Each number is 128 + 32 x the weight over its row's rms, rounded and kept within 0 to 255. Layers, rows and columns count from 0. The size above them is the row's rms in percent of the matrix's.

# layer 7 MLP up, 704x256, rms 0.142, rows 522-539, columns 0-127
size [ 95 100  97  90 103 102 107  86 105 104  93 100 102  91  93 104 115  99]
[[ 85 130 138 205  51 134 143 119 135 201 201 136 100 125 144 145 160 149 200  88 169 140  66 108  98 134 136 168 111 155 115 149  97 117 133 115 155 134  96 129 139 123  89 141 124 139 171 101 113 166 211 142 153 106 145 103 174 104 100 148 158  90 241 120  90 119  91 163 111 189  46 168 136 141 122  86 134 163 121 159  82 121  99 148 115 157 133 169 169  75 100 137 138 139 158 109 143 140 128 119 103 109  49  93 168  96 163 106  72 163 118  67 134 105 187 129 136 126  91 104 128 126  97 138 149 187 106 130]
 [114 173  86 207 178 114 153 187 153  82 130 109 194 106 154 176 115 147 130 118 100 117 128  87 167  97 185 149  68 133 121  71 113 120 132 115 119 102 101 140 115  90  46  76 115  76 124 160 158 149 141 238 119 138 125 122 145 125  64 137 100  71  83 113 144 122 141 122 119 187 101 117 112 135 162  66 140 146 124  99 100 142 159 175 135 123 144 136 168 123 169 182 131 178 153 184 129 152 127 110  95 131  98 134 135 123  99 136 157 165 144 118 154 150 140 131 100 169 142  75  81 101 127 140 161 105 138 107]
 [161 129  93 114 123  89 179 121 113 150 201 142 118 105  91 154 104 162 187 165 187 116 157 121 107 138 112  91 108 136 184 118 162 120 133  99 112  90  92 125 133 141 113 114 105 101 165 129 126 108 143 130 173 151  85 177 192 191 133 167 112 171 195 123 170 140 106 104 138 174 121 157 142 149 135 160  69 141 149 160 159 129 106 158 186 103 110 132  70 124 111  65 123 194 147 107 178 140 156  88 120 117 130 129  44 111 122  40 152 170 141  97  88  94 147 135 190 175 122 149 122 136 154 138 162 100 120 191]
 [147 173 202 132  53 151 112 129 105 130 152 123 118 156 126 155 108 158 143 113 103 159 118 118 177 146 124 115  96  85 123 135  77 154 204 159 168 182 198 177 156 155 104 160  60  87 133 125  65 195 104  63 124  92  66 168 138 162 163 162 113 101 147 160 119 174 121 104 158 155 152 149 170 157 188 100 165 113 144 162  74 162 152  72  60 168  95 148 123 146 123 104  91 138 126  61  85 125 125 117 154 132 121 147 101 123 151 103 122 123 143 112 167 115 157  98 164 178 172 113  70  71  70  98  70 106 126 125]
 [136 137 157 140 145  88 187 146 190 111 139 130 131  89 162 121 127 125 152 145  87 114 136 116 148 152 105 134 107  71 150 132 197 162 110 143 162 127 104 139  88 136 114 116 109 141 127  97 175 128 126  82 114 140  85  89 148 130 106 107 105 176  91 155 160 161  99 131  98 119  97 165 148 112  72 135 158 139 120  73 113 115 201 107 118 149  85 166 138 185 149 120 119 168 126 187 123 171 120 128  66 119 101 153 172 112 121 133 106  91 111 158 163  98 119 233  80  94 148 140 206  65 129 166 155 109 112  95]
 [108 171 173 142 165 133 109 151 133 178 133 157 129 100 132 114 142 116 142 138 125 154 122 206 124 160 227 103 128 153  68 129 122 128  95 157 176 160 102  56  87 179 157 134 105 144 164  89  78 142 154 115 125 168 162 121 157 177 102 153 123 197 110 106 206 149 134 141  82  97 113 104  58 169 121 137 118 121 155 169 103 169 151 160 122 115 106 164 120 119 141 105 138 124 161 125 101 115 127 122 134 192 134 101  96 122 189 127  52 120 174 146 124 167 144 210 138 121  73 154 100 119  81 160 132 208  97 113]
 [ 84 166 123 120 172 112 177  91 119 194 135 119 165 116 124 101 102 116 113  53  83 153 113 139  77 132 117 138 154 189 160 118 137 136 117 126 164 106 124 212  73 163 200 117  91  95 119 129 144 156 117 148 149 142 127 157  88 129 161 124 119 140  77 123 132  76 113  91 106 126 152 113 125 127 136 171 128 123 151 140  92  87 116  92 109 145  94 191 208 152 160 132 130 139  91 145  73 125 147 151 178 126 172 104 124 165  75 177 159  95 131 137 149 150 107 167 164 133  68 145 128 145 170 103 155 112 114 115]
 [102 177 107 124 139 122 134  99 155 167 130 136 145 165  98 139 162 176 150 140 166 137 164 154 173 121 101 132 154 150  79 196  54 113 179 122  94 127 128 114  61 146 157  83  95 179 138 123 102 124 114 116 139 136  59 159 162 106 125 154 146 194  97 118  61 153  73 116 141 118 119 118 169 155 122 100 146  86 163 115 164 149 144 156  88 145 148 151 143 161 121 143  60 155 182 138 154 148 133 210  93  83 174 131  86  90 111 155 162 114 120 170 110 127 135 160 140 155 121 144 142 137 103  33 141 149 171 128]
 [180 125  55 158 147 145 136  93 142 117 106  69 123 142 215  83 136 125  87 101 114 104 122 105 125 165 101  65 148 131 103 104 180 153 161 152 137 136  93 105 127 112 130 105 142 107 163  90 198 103 119 124 121 135  90 138 127 156 119 112  46 129  97 152  94 164 185 155 126 139 132  99 107 117  63 147 122 139 126 118 145 137  98 135 169 125 166 115  80 151 134  98 174 247 106  77 112 134 139 119 157 145 154 131 126 127 158 161 115 143 144 197  96 108  98 115 117 128 170  75 121 127  90 118 173  94 140 145]
 [132 108 168 146 178 204  54 118 115 156 187 102 192 160 159 110  97  87 145 155 114 137 160  93 109  85 121 108 144 109 196 170 149 145 143  83 139 151 138 123 133 109 125 169 121  90 157  66 128 113 168 126 137 119 186 155 135 135 141 154 177 121 137  97 137 115  97 172 112  91 113 130 129 161 146 150 119 189 184 110 127 151 173 119  79 105  92 100  93 115 174 165  78 158 162 113 101 148 130 138  97 160  90 121 113  70 169  92 146  88  82 134 114 133 162  98 132 116 120 113 156 167 218 106 123 138 141  91]
 [126 134 138  85 166 110 129  58 140 127 133  76 166 129  97 127  74 141  87 108 104  94 139 152 126  60 183 137 110 147  86 175 129 137 154  87 126 173 142  61 151  81  84  72 100  63 109 174 119 201  85 185 149 115 112 109 153 121 139 131 157  94 137 120  47 149 113 177 191 163 124 112  99 163 175 142 155 114 177 171  88  60 136 127 125 131  51 119 138 126  94  82 175 113 105 107 120 173 120 157  82 151 111 138 105 156 150 155 132 120 140 197 140  46 119 132 199 133  90 104  99 113 155 103 129 119 130 120]
 [202 116 129 115 132  66 123 111  93 130 139 165 155 129 100  83 163 131 117 100  93 160  91 183 144 144 170 140 117 120 158  99 155 147 155 156 105 108 124 189  98 127 146 174 206  88 104 135 129 119 160 125 133 107 141 144 102  92 102 156 148 135 118 181 152 121 111 138 174 149 105 109 158 130 180 116 125 200 104  77 157 134 238 169 143 207  62 103 112 113 131 145 141 121 125 141 126 105 120 175 169 152 134 139 156 132 116 123 119 120 197 115 150 104 100 125  88 120  99 110 121  91 146 175 130 159 101  62]
 [103 121 149 128  91  72 123 157  98 147 112 129 119  62 167 108  76 140  86 165 101  77 127 146 161 121 133 134 133  93 108  63 128 166 155  82  79 129 105 135 116 123 169 131 155 138 170 132 114 127  96  96 158 159  92 181  83  98  95  95 134 136 114 122 189 107 124  86 106 142  83 126 159 160 130 183  58 175 130  97 207 127 165 103 125 123 114 127 120  85 126 187 151 169 138 157 122  87 102  85 140 137 127  92 138 114 201 122 123  90 111 153 116 176 136  55 155 137 152 166 122 144 161 138  47 113 195 112]
 [158 140 149 165 145 159 154  85 111 114 148 107 142 184 196 166 105 125 108 115 149  82 138 140 121 171  86  56  84 141  78 105 156 157 152 111 151 134 126 115 104  91 121 117 124 104  90  91 118 195 139 115 106 169 103 119 166 100 121 101 103 128  86 112  95  69 232 127  72 179  97 138  83 116  67  82 150 126 117 213  87 110 145 135 100 145 121 128 162  73 125 138 173 136 126 160 138  89  92 131  93 128 103  98  97 149 114 107 106 139 170 151 110 112 129 152 169 120  96 103  73 149 152  92 164  95 105 112]
 [125  77 144 104  93 158 134 156 140 167 206 109 116 124 124 126  58 121 108 120 117 114 126  78 128 164 129 118 135 108  52  91 130 139 117 137  79 163 110 127 111 112 108 140  35 167 194  88 104  90 115 123 144 129 127 158 117 145 117 136 128  81 138 150 150  91 133 155 127 148 150 150  87 171 107  98 135  99 121 210  92 122 129 166 196  97 101  80 114 106  85  94 181 112 105  92 130  95 134 126 152 158 162 193 175 144 156 167 115  76 159 146 134  93  98 148 160 126 134 169 122 156  85 163 132 122  41 161]
 [102 128  82 152 184 190 172 179 151 136 122  58 146 112 128  72 107 200 187 137 129  98 114 159 130 109 136 161 105 102  96 187 121 101 133 162 219  65 132  48 134 107 150 208 150 130  94 149  67 133 107 166 112  96 136 124 104 105 115 160 187 175 112 117 201 166 173 153 103 117 123 117 149  76  81 140 140 167 117 177 131 103 101 131 134 117 119 101 132  58  78 109 110 134 118 148 123 130  82 179 177 118 130  91 125 173 176 123 127 140 117 111 155 105 140  96  63 200 114 114 147  94 137 172 145 149  75  92]
 [123 124 117  84  84 134 123 118 133 184 118 162 136 123 118 166 189 133 102 105  90 190 142 136 121 102 120 110 143 147  99  98 123 164 132 131 154 145  42 174 101  87 110 185 165 148 144 115 152 126 144 174 176  70 155 101  99 148 114  85 113  95 135 146 150 111  77 150 141 166 109 108 115  92 125  72 152 122 116 163  74 166 136 102 146 133 120  88 130 117 109 150 109 129 150 127 138 150 163  89  85 144 122 143 122 173 114 141  85 150 115 135 114 133  94 174 118 122 101 129 132  74 107  65 130 181 124 120]
 [185 181 115 118  79 148 139 212  98 126 160 116  93 123 135 103 135 157 149 157 124 120 120 142  90 205 106  97 104 176 138 133 148 101 120 141 122  57 187  45 111 143  95 134 213  91 156  96 150 153 111  87 127  61 162  69 125 107  88 147 129 175 165  99 114  88 144 131 170 108 186 193 150 116 154 148  97 157 184  95 138 125 178 143 158 142  77 143 177 100 113 133 164 144 121  68  86 112 115 124  83 112 157 113  75 104  99 126 181 122 114  94 139  91 183 111 160 134 163 163 115 131 108  80  56 128 133 167]]
# layer 7 MLP down (transposed), 704x256, rms 0.13, rows 522-539, columns 0-127
size [ 99 102  99  94 103 102  97  89 105 105  92 100  99  99  99 106 104  97]
[[161 125 130 147  78 135  87 128 132 183 162 154 101 101 145 169 101  97 135  64 128 114 192 137 143 162 110  94 132 184 118 133 152 152 141 162 145 127 187 196 119 124 110 136 171 126 108 180 173  99 140  73 113 135 122  99  35 161 125 152 175 106 156 115 116 131 125 110 198 139 120 122  62 119 116 130 116 120 172 174 115  84  99 183 132  81 126 103 112 124 143  81 119 137 119 153 145 136 132 136 116 185 118 123 131 168 149  85 159 139 141 103 113 132 106 149  85  78 172 159 134 135 135 173 152 149 116 143]
 [177 236 131 140 133 144  64 128  65 118 118 156 101 164 119 154 149 145 123 132 134  99 141 136 178 100 159  70 120 143 130 104 143 136 172 109 197 176  94  98 145 107 100 153 126 136 197 122 142 114 180 126  85  96 154  95 121 119 131 146 164 112 121 153 135 125 179 124 170 100 146 149 163  98 175 126 136 197  97 113  71 139 118 163 150 103 151 124 122 120 128 121 158 143 135 117  75 164  84 137  84  86 118 108 182 178 189 119 169 132 156 122 163 171 110 150 174 148 190 137 158 127 125 130 119 160  73 104]
 [136 149  97 175 109 156 143 169 117 133 114 161 120 145 107 145 159  81 140 107 113 153 113 162 155  90 130 126 189 118 120 156  71 192 123 137  78 108 142 143 104 138 225 156 159 154  95 142 102 160  96 102  76 103 159 104  92 107 122 139 102 108 116 158  75 171 176 129  97 176 135 218 164 157  98 145 139 129  93 115 135  85 100 154 137 116 138 210 120 119 125 118 130 156 133 133 131 121  97 106 109 202 136 121 116 147 115 244  88 117  79 149 134  94 133 122  71 107  92 120 197 146 139 148 175 105 147 158]
 [157 100 137 186 125 104 110  74 136 167 157 137 140 140  65 133 125 144 155 115 139  99 118 135 145 116 125 165 142 123 100  52 138 142  85 157 104 123 240 144 135  67 143  94 156 120 111 197 149 151 153  92 119 125 109 147 159 153 121 173 163 117 112  84 133 161 101 129 149 143 157 121 114 134 136 125 145 156  90 108 104 181 128 110 142 112 112 162 135 128 160  84 127 142  98 176  83 151 148 156 133  94  95 157  67 112 108  62 147 124 136 132 151 142 135 160 145  72 112 107 159 118 126 140  90 115 136 161]
 [ 92 149  86  97 152 134  55 183 178 150 100 109 142  84 121 150  84 130  81 172 143 152 185 129 148 154 121  92  88 133 179 121 149 116 146 120 145 102 147 122 134 151 134 118 148 152 119 130 145 137  88 149 158  87 107 121 133  91 155 107 126 184 148 165 112 121 149 140 115  85 155 102  97 151 128 103 142 133  74 136 152 171 132 123  93 162  92 124 171 124 100  66 172  87 149 107 104 168 128 162 144 142 181 110 165 154 133 100 134 152 136  78 140  54  78 118 132 123 166 182 145 140 130 150 145 184 132 136]
 [121 102 146 138  50 128  93  99 133 135 119 178 130 101 191 152 145 128 117 213 134  78  95 144  77  82 143 108 125 186 137 176 117 163 102  19 139 110 150 108 139 156 169  77 133 150 129 111 158 155 125 149 130 183  76 113 152  93 128 141 181 181 140 130 151 146 128 153 198 172 109 134 102 143 134 124 120 150 110 108 146 120 116 188  98 123 153  93 131 171 116  76 138 167 123 192  99  94 140 160 114 132 134 101 112 133 178 146 102 164 101 131 139 152 156  95 152 100 143 138 188 141  88 156 146 134 112 149]
 [125 139 118  89 122 153 116 151  84 199  97 119 164  40 109 134 138 153 143  65 133 137 184 155 113 133 132 101 138 177 134 110 166 131 119 156 112 137  62 109 128 142 126 192 144 132 173 103 137 124 140 165 141 145 161 161 116 137 103  87 161 115 123 144 117  66 134 149 155 180 133 130 129 137 110  77 153 114 107 105  91 135 150  96 173 138 162 161 129 162 149 118 109 152 163 112 153 128 164  83 156 116  64 157  96 132  96 191 146 110  97 172 166 220 110 137 141 187 116  76 102  65  84  98 126 138 122 112]
 [116  65 107 128 111 120 114 110 195 136 212 108 129 182 102 156 150 146 160  69 156 103 170 108  71 156 135 179 116 115 141 131 144  79 155 179 109 171 109 146 150 104 229 118 169 108 105 156 107 184 104 151 195 112  75 121 127 140 198 135 130 135 110 165 117 183 116  85 180 135 132 158 158 122 129  83 128 133 117 129 124 134 110 106 119 117 101 156  76 114  97 123 151 145 162 175 111 190  73 146 133 108 141  62 152 104 122 103 143 144  87 122 133 146 101 133 125 114  91 100 198 143 160 138 144 131 178 167]
 [133 109 140  82 110 125 127 127 126 167  96 125 108 200 147  81 124 117  74 103  91 176 160 139 113 167 134 110  84  81  51  60 116 106 126 131 159 115 163 171 147 144 108 133 109  95 140 123  91 136 104 151 215  81  68 112 129 159 113 124  74 163  93 164 131 129 113 112  84  97 152 115  94 172 131 160 144 134 162 131 126 150 108 110 140 136 109 141  84  72  88  87 104 132  70 127 176 149 117 118 142 152 127 205 102 116 108  88 128 136  81 148 124 126 144 133  98 141 140 123  81 138 147 162 128 112  95 136]
 [106  95 161 142  95 160  50  76 123 116 115  81  56 153 123 138 161 157 168 134 148 110 113 144 164  72 162  87 112 101 180 124 119 101 173 102 135  96 104 166 119 135  69 108 153 122 106 152 120 103 130 162  89 144 136 167 101  67  81 105 117 148 107 138 133 132 156 140  52 116  32 194 140  93 120 124 121 171  82 138 162 182 135 105 142 135 135 138 123  98 124 139 165 171  99 143 116  85 171 147 147 132 110  77 181 140 161 122 143 116 130 180 137 105  93 121 147 101  71  89 116 102 205 120 134 102 140 122]
 [133 104 115 120 104 132 128  87 166 127 135  81 138 123 136  69 109 111  91 167 179 138  99 116 163 110  80 132  89  82 149 140 111 153 131 108 183 122 116  88 115  87 138 128 111  62 136 152 132  89 151 169  57  92  99 142 163 136  38 140 153 107 134 104 119 201  82 119  91 119 124 109 127 130 186 116 157 133 162 128 107 127 108 137 175 150 107 112 131 161  96 108  76 146 191  98 104  79 137 101 134  86  78 140 110 132 116 109 132  79 185 135 103 100 118 161 167 134 204 151 150 114 123 107  86  84 116  96]
 [160 126 169 121  96  93 139 139 127 178 145  93 175 125 118 126 140 152  65 143 151 155 115 187 143 185 165  82 142 130 147  58 185 126 146 158 105 193 104 161 107 152 152  97 122 148 126 171 137 111 165 120 113 125 168 126 112  58 125  89 182 209 153 126 115  88 168 121 104 104 144 169 105 128 176  82 107 144 155  79 133 126 160 165 169 128 131 163 112 135 165 157 123 172  94 167  91  90 157  77 121 152 104  92 157 151 106 140 145 197 141 109 159 112 182 119 127 168  94 108 103  90 113 130 115 103 140  41]
 [147 140  93  68 113 134  99  90 163 121 149 140 102 155  87  24 141 109 167 174 115 116 127 108 132  98 160  94 164 103 121 100  41 105 157 202 124  91  87 150 142 150  99 113 116 127  98 108 124 121 140 167  92 103 144  91 186 136 131 103 107 143 123  98  93 193 134 125 141 145 128 107 162 131 107 112 183 102 159 134  62  98  78 109 127 125 135 128  82 134 106  91 105 113 163 113 117 116  81 119 170 129 113 156 124 161 122  97 135  83 156 175 122  69 140 146 161 129 152 134 139 157 133  97 182 119  97  90]
 [150 139 148  99  67 110  90 135  86 136  91 133 127  98 129 197 118 134 123 101 107 125 138 147 115 101 122 128 134 138 147  81 139  85 110 125 127 134  96  98  65 109 135 112  81 161 136  73  77 180 131 130 101 131 141  99  86  89 121 171  75 155 122 145 112 140  78 154  94 116 141  94  92 161 119 168  94 111 124  98 150 105 125  79 115 101 133  79 136 137 109 137 166 148 149 160  85 151 112  81  97  93 149 103  91 132  85 119 109 141 149 131 153 134 110 100 208 115 140 109 110  87 153 119 140 150 146 163]
 [109 157 131 129 164 211 102 134 123 115 156  99 145 125 112 101 139 154 169  79 125 131 143  99 140 122 113 158 146 151 177 111  87 133 110 137 152 141 125 121 147 184 109  83 177 143  46 202 154 145  85 120 143 128 140  80 142 131 134 148 141  83  94  89 111 114 171 116 135 168  73 186 146 145  75 174 129 129 180  65  90  84 145 131 106  81 167 156 132  95 144 103 180 155 179 155  94  92 143 168 108 172 130 157 132 149  92 151 121 147 131 142 156  99 119  85  81 108 142 170 139  83 143  98 146 116 147  96]
 [132 116 133 110  91 113 240 102 179 134 140 146 108 149  42 130 163 143 134 144 145 240 120 145 135 145 126 163  81 157 111 164 122 196 101  98 117 130 131 172 136 155 129 111 138 123 166 103  96 134  84 136 148 135 132 118 150  94 126 122 151 103  90 143 131  94 198 157 165 139 106 157 102 108  88 151  94 157 186 178 106 101 138 119 141 109  95 178 156 164 185  98 110 106 157 118 150  95  77  92 132 112 103 198 127  65 133 175 123 122 117 135 138 114 133 116 110 121 136 169 128 136  86 177  79 179 111  75]
 [140 108 115  80  72  89 142  73 109  94 132 124 143 122 111 133 127 105 124 133 133 146 158 139 123 158 103  91 131 118  89  79 139 148 118 209 161 119  96 130 119 202 162 161 122 151 120 102  86 105 168 154 148  98 100 162 108 139 149  73 171 174 135 129 106  73 104 128  82 135 176 145 135 139  95  84 153 174 131 149  69 185 135 115 103 131 132  87  99 131 131  72 122  89 119 140  62 142 138  90  64  98 125 120 136 169  94 157 156 172  95 121 114 130  82 183 176 169  74 148 154 162 145 115 166 129 129  81]
 [ 94 182 131 169 157 143  90 158 130 149 149 155  91  96 132 116  89 144  79 126 145 173 135  80 149 122 101 117 165 146 143 113 236 179 112 153 137  71 158  91 128 104 153 170 108 155 152  99 102 124 130  96 135 149  90 126 137 160  91 135 176 124 180 108 135 152  63 135 122 159 144 200  88 161  76 121 156 165 161 120 140 142 104 117 211 122 123 126 131 178  54 119 107 115 137 137  62  96  93 133 137 141 141 146  61  89  91 109 146 131 165 130 155 179 108 106  76 104 120 149 128 114  84 133 124 124 115 132]]
# layer 7 MLP gate, 704x256, rms 0.142, rows 523-540, columns 0-127
size [101 102  83 102 104 103  82 105 107  89 106  94  94  98 100 107  98 106]
[[163  99  63 180 140  87 169 164 116 105 187 139 163 140 174 148 125 127 154 134 106 146  86 118 151 127 139  85  72 109 137 155 159 146 121 166 155 147  96 188 157 136 102 133 146 160 157  93 202  94 122 132 102 103 117 154 105 127 186 117 116 129 152 154 145 125 157 167 134 104 160 131 171 142 123 146 128 108  91 144 100 129 140 128 127 153 143 134 123 135 144 159 120  60 161  69 169  48  98 117 154 125 127 132 127  69  91 142 137  94 113 132  82  80 148 147 112 152 160 117  89 208  98  71 171  53 107 193]
 [154 122 163 121 160 106 141 140 123 167 179 116 110 178 113  94  82 177 113  80 160  74  79 105 110 140 151  84 131 135  94 121 126 146 177 103 155 144 148 144 166 125 186 127 103 140  80 137 113 137  72 132 180 129 102 155  77  81 141 133  78 140  82  99 102 104 105 127  93  94 151  86 164 149 131  87 148 108  94 156 144 127 222 165 115 117  72 108 155 112  91 115 146 116 124 151 133  83 132 163 134 162 125  65 138 131 166 152  64 144 161 155  76  95 144 170  90 103 153  96 127 176 133 165  98 156 123 138]
 [109 128  97  91 194 140 151 128 107 101 116 113 109 180 168 144 136 108  33 119  91 138  74 103 105  38 118 148 167  78 100 111  80 160 186 124 153 162 139 117 142 151 163 161 129  76 121 175 137 125 152 136 136  75 171 160 103 112 112 109 140 148 155 146 122  89 150 170 150 119 138 109 123 136  96  96 167 111 149 158 122  94 147  92  71 142 144 133 162 115 145 130 133 158 123 110 123 123 158 123  72 118  49 151  88 135 128  89 102 126 116  63 126 112 128 153 142 194 124 122  98  82 166  97 122 169 135 138]
 [113 133 125 166 114 167 149 123  91  77 103 172 120 188 147 134 134 147 184 150  69 100 144 121 116 101 114 156  92 149 105 108 139 182 176  83 141 168 110 196 152 155  81 127 144 101 141  65 183 129 108 110  82 163 107 125 103 145 104 132 103  70 161 143 130  79 143 111 119 115 126 115 137 132 112 144  68 105 105 118  86 113 136 161 143 120 191 131 107  89 151 119 158 161  94 129 132 104 139 109  51 122  71  94 191 118 116 101 129 175 166 137 108 147 149 145  95 105 141 105  94 171 130 158  19 102 196 107]
 [125 179 138 179 142 137 156 107 135 152 110 141  60 118 177 119 131 155 145 123 104 166 112 106 104 135 133 140 135 144 102 111 176 175 144 147 167 110 107 130 104 122 133  92 109 128 111 150 170  79 144 120 157 146 136  97 124  78 121 127 108 151 131 111 200 126 157 161 162 134 109 105 166 120 197 187 128  61 146 104 121 155 107 142 161 134 149 145  95 146 130 106 128 164 165  92 187 130 202 132 158 150 172 132  68  76 100 131 115 130  27 157 108  73  83 185 171 172 133  78 156 133  73  99  83 117 130 138]
 [106 146 131 129 136 102 102 117 136 156 149 108 142 117 143 136 180 130 152 111 105 114 167 239  99 106 129  92 129 172 137 181 142 104 140  88 149 156 112 161 111 132 131 116 121 146  96  38 138 157 147 184 169 182 176 182 122  94 115  82 121  67  81 167 118 114 107  88 103  88 122 131 104 109 117 178  71 105 122 172 102 152 125 110 130 113 108 135 164 142 141 153 129 141 188 103  98  88 127 143 111 168  81 118 106 123 127 135  89 152 143 142 127 185 117 139 124 150 150 108 151 145  94 134  94  52 126  35]
 [ 89  81  75 129 102 171 137  67 149 134 127 135 160 147 183 121 187 155 160  64  81 114 176 135  86 151 107 137 147 101 107 152  96 121 143 185 119  96 142 100  53 108 172 158 146 133 111 171 110 159 105 163 107 167 100 137 153 193 120 130 117 154 117 166 134 149 134 126 122 171 141 116 117 116 145 139 160 114 168 112 132 115  76 140 140 182 144 178 142 135 127 164 131 163 226 146  90 138 104 153  91 133 130  82 116  72 122 100 177 116 106 144 179  86 120 134 117 169 108 139 208 134 145 167 102 112 188 153]
 [162 131  92 146 149 139 142 108  75 166 126  58 158 124 126 111 141 162 130 133 166 115  89 148 143 111 124 101 168 136  68 142  95  73 141  99 117 106 120  80 116 141  70 113 103 103  96 159  96 111 105 153 124 119 166  61 104 157 154 121  41 196  87 107  74  76 111 172 122 161 119 104 129 100 149 198 122 122 171 147 129 116 124 124  57  63 108  87  91 158 151  75  89 111 109 170 137 148 166 115 129 144  99 136 167 167 129 120 166 106 122 164 132 142 153 101  89 172  99 107  71 216 113 186 100  81 136  84]
 [157 157 164 136 140 141 146 166  89 118  32  74 122 114 111 126 134 137 154  99 143 169 164  53 156 104 139 190 176 184 161 148 110  66 100 142 105  83 106  72 118 190 140  78 156 100 105 157 131  90 103 168 141 144  92  88 190 139 123 123  66 117  74 165  89 126 119 108 141  97 151  91 169  94 100 160 115  49  97  75 131 111 148 121 165 114 124 150 146 144 153 124  91 172 110 125 108 107 111  75  63 109 128 156 200 114  96 158 100 198 124 140 139 122 109 180 107 134 145 152 105 156 170 124 107 169 109 152]
 [101 125 138 162 152 123 163 123  85 168 117 139 108 151 160 110  86 112 167 129 152 149 137  84 110  46  95  94  49 120 119 171 149 115 138 166 169 122 165  99 123 104 146 189 151 136 128 132 143 190 139 149 108 155 147 131 194 126 121 113 208  94 206 213 115 122  95  68 132 144 196  67 105  92  99  95 131 136 126 130 148  94  97  95  96  77 144 117 158 145  84 147  87 157 122 140 122 154 105 111 154 171  98 164  94 154 125 127 170 104 114 181 136 103  93  41 109 168 138 130 131 123 161 116 134 112 118  95]
 [149 130 150  98 169 154 176 132 192 162 186 150 113 128 104 136 118 143  85 124 106 121  96 149 157 164 142 117 157 114 197 140 188 128 114 100  88 169 159 141 165 118 146 161 111 131 142 144 139  93 143 141 135  86 185 136 134  89 121 129 192 114 178  95 124  91 132 185  95 113 114 120  74 122 154 127  41 119 122  92 149 126 118 130 141 174 141 127  82 145  91 189 141 142 177 102  83  79 125 159 150 182 144 162 114  89  87 160 131 130 109 168 117 144 147 147 172 117 115 132  78 167 147 140 125 150 147 123]
 [159 177 121 161 100 161 175 137  95 210 154 143 108 132 186  67 194 122 133 105 102 150 142  80 105  81 146 170 143 111 119 204 120 139 100 101 165  70  75 124 135 128 176 123 109 154 158  90 152 162  60  78 121 103 111 173 125  86 141 121 148 136 124 129 114 164 150 136  87 149  76 125 147 137 116  79 142 116 172 131 130  61 148  77 121 152  75 142 169 187  98 131 168 111  58 108 113  96 141 160 146  99 114  51 209 125 114 131 156 115 101 117 157  88 139 153 102 159 145  85 136 120 140 111 192 181  89 123]
 [ 56 115 151  97  87  97 144 118 145  78 164 137 100 119 110 138 127 162 101 124 191 113 110 112 142 111 111 124 199 106 159  85 137 132 121 183 219 165 140 103 108 124  85 129 139 191 126  96 104 172 134 164 189 132 106 160 109 125 181 112 114 157 130 148 110 146 184 124  82 127  81  80  77 108 154 189 134 173 114 118  86 111 151 154 171 145  96 152 155 155  84 120 158 128  57 155  98 145 129 110 119 138 178 148  85 152 136  76 150  88 108 109 122 116 147 133 172 136 133 137 121 169 136 104 140  91  90 114]
 [162 133 148 126  63 134 159 179 131  98  77 100 159 151 176  97  64  90 177 148 148 113 138 122 133  69  88 114 129 129 143 121 136 116  87 163 113 124 140 120 135  69 141 108  93  86 156 102 120 115  90 125 144  91 172  99 117 123  97 153 134 103  99 123 193 155  98 126  89 130 118 148  85 127 106 106 183 116 131 130  96 171 148 138 151  81 138 103 138 168  66 157  93 134 105 186 102 116  99 115 128 135 114  96 122 131 131 122  94 108  99 151 127 151 115 122 129 146 157 172  48  92  96 133 133 139 141 127]
 [157 136 124 131 110 146  93 145 159 105 128 132 105 127 113 143 149 119 127 107 128 131 151 119 127 104 111 183 111 150 109 121 139 134 106  62  59  67 153 178 126 182 147  72  98 105 157  99 150 151 138  79 154 170 143  53  79  85 201 115 176 115 197 154 101 117 125 124 163 118 191 185  66 123 133 105  96 116 150 152  91 101  56  72 101 148 180 120 107 103 179 158 120 153 130  59  98  97 146  64 109 127 123 135 196 128  63 110 132 139 124 145 143 146 146 146 124 136 116 176  94 128 151 141 153  91 133 183]
 [131 116 115 114 109 121 110 106 154  56 213 125 132  72  52 133  81 140 155 122  94 176  96  86 153  73 149 132  80 113 123 159 133 137 133 113 129 143 150 162 139 110 124 134 113 135  99 117 170  89 132 157  88  93 134 133 134 166 180  79 155 162 153 121 123 115 127 101 177 164 120 124  78  34  85  53 102 139 117 156 112 175 129 140 105 147  94 129 145  73 134 108  66 131 132  99 144 137 159 131 123 163 155 168 172 170 147 163 155 144 110 112 141 124 119 154 221 137  96 134 143 135 152  93  93 170 143 145]
 [138 138 138 169 187 171 130 156 139 120 185  83 103 164 100 156 206  92 143 142 116 202 130 148 122  56  82  84  90  91 155 112 129 124 128 103 104 166 103 111  93 129 157 143 197 112  89 121 123 182 123 163 153 130 220 136  76 115  57 103 160 132 100  64  84 158 116 129 190  60 135 147 145 173 149 163 119 123 156 148 161 140  71  91 123 151 127 103  95 117 141 176 172 135 175 195 139 159 112 142 122 117 112 135 135 169  92 141 105 152 144 139 131 145 120  90 107 127 116 101  74 102 122 164 105  73 104 138]
 [190 145  64 150 112 146 118 140 133 183 135 128 104  97 153 167 125 159 123 118  87 152 125 155 171 103 133 151 139 144 155 136 197 130 143 157 131  83 116 187  94  78 129 161 130 136 122 112 183 134 178 124 174  93 166  38 115 127 151 221  92  76  87 154 117 147 134 118 150  94  58 112  96 122  74  95 127  90  79 154 121 120 133  72 115 110 168 108 180  95 113 182 148 125 166 159 117 106 113 118 142  84  99  58 120 107 151 157  99  80  86  97 178 137 155 140 123 172 152  84 165 142 114 164 185 103 148 138]]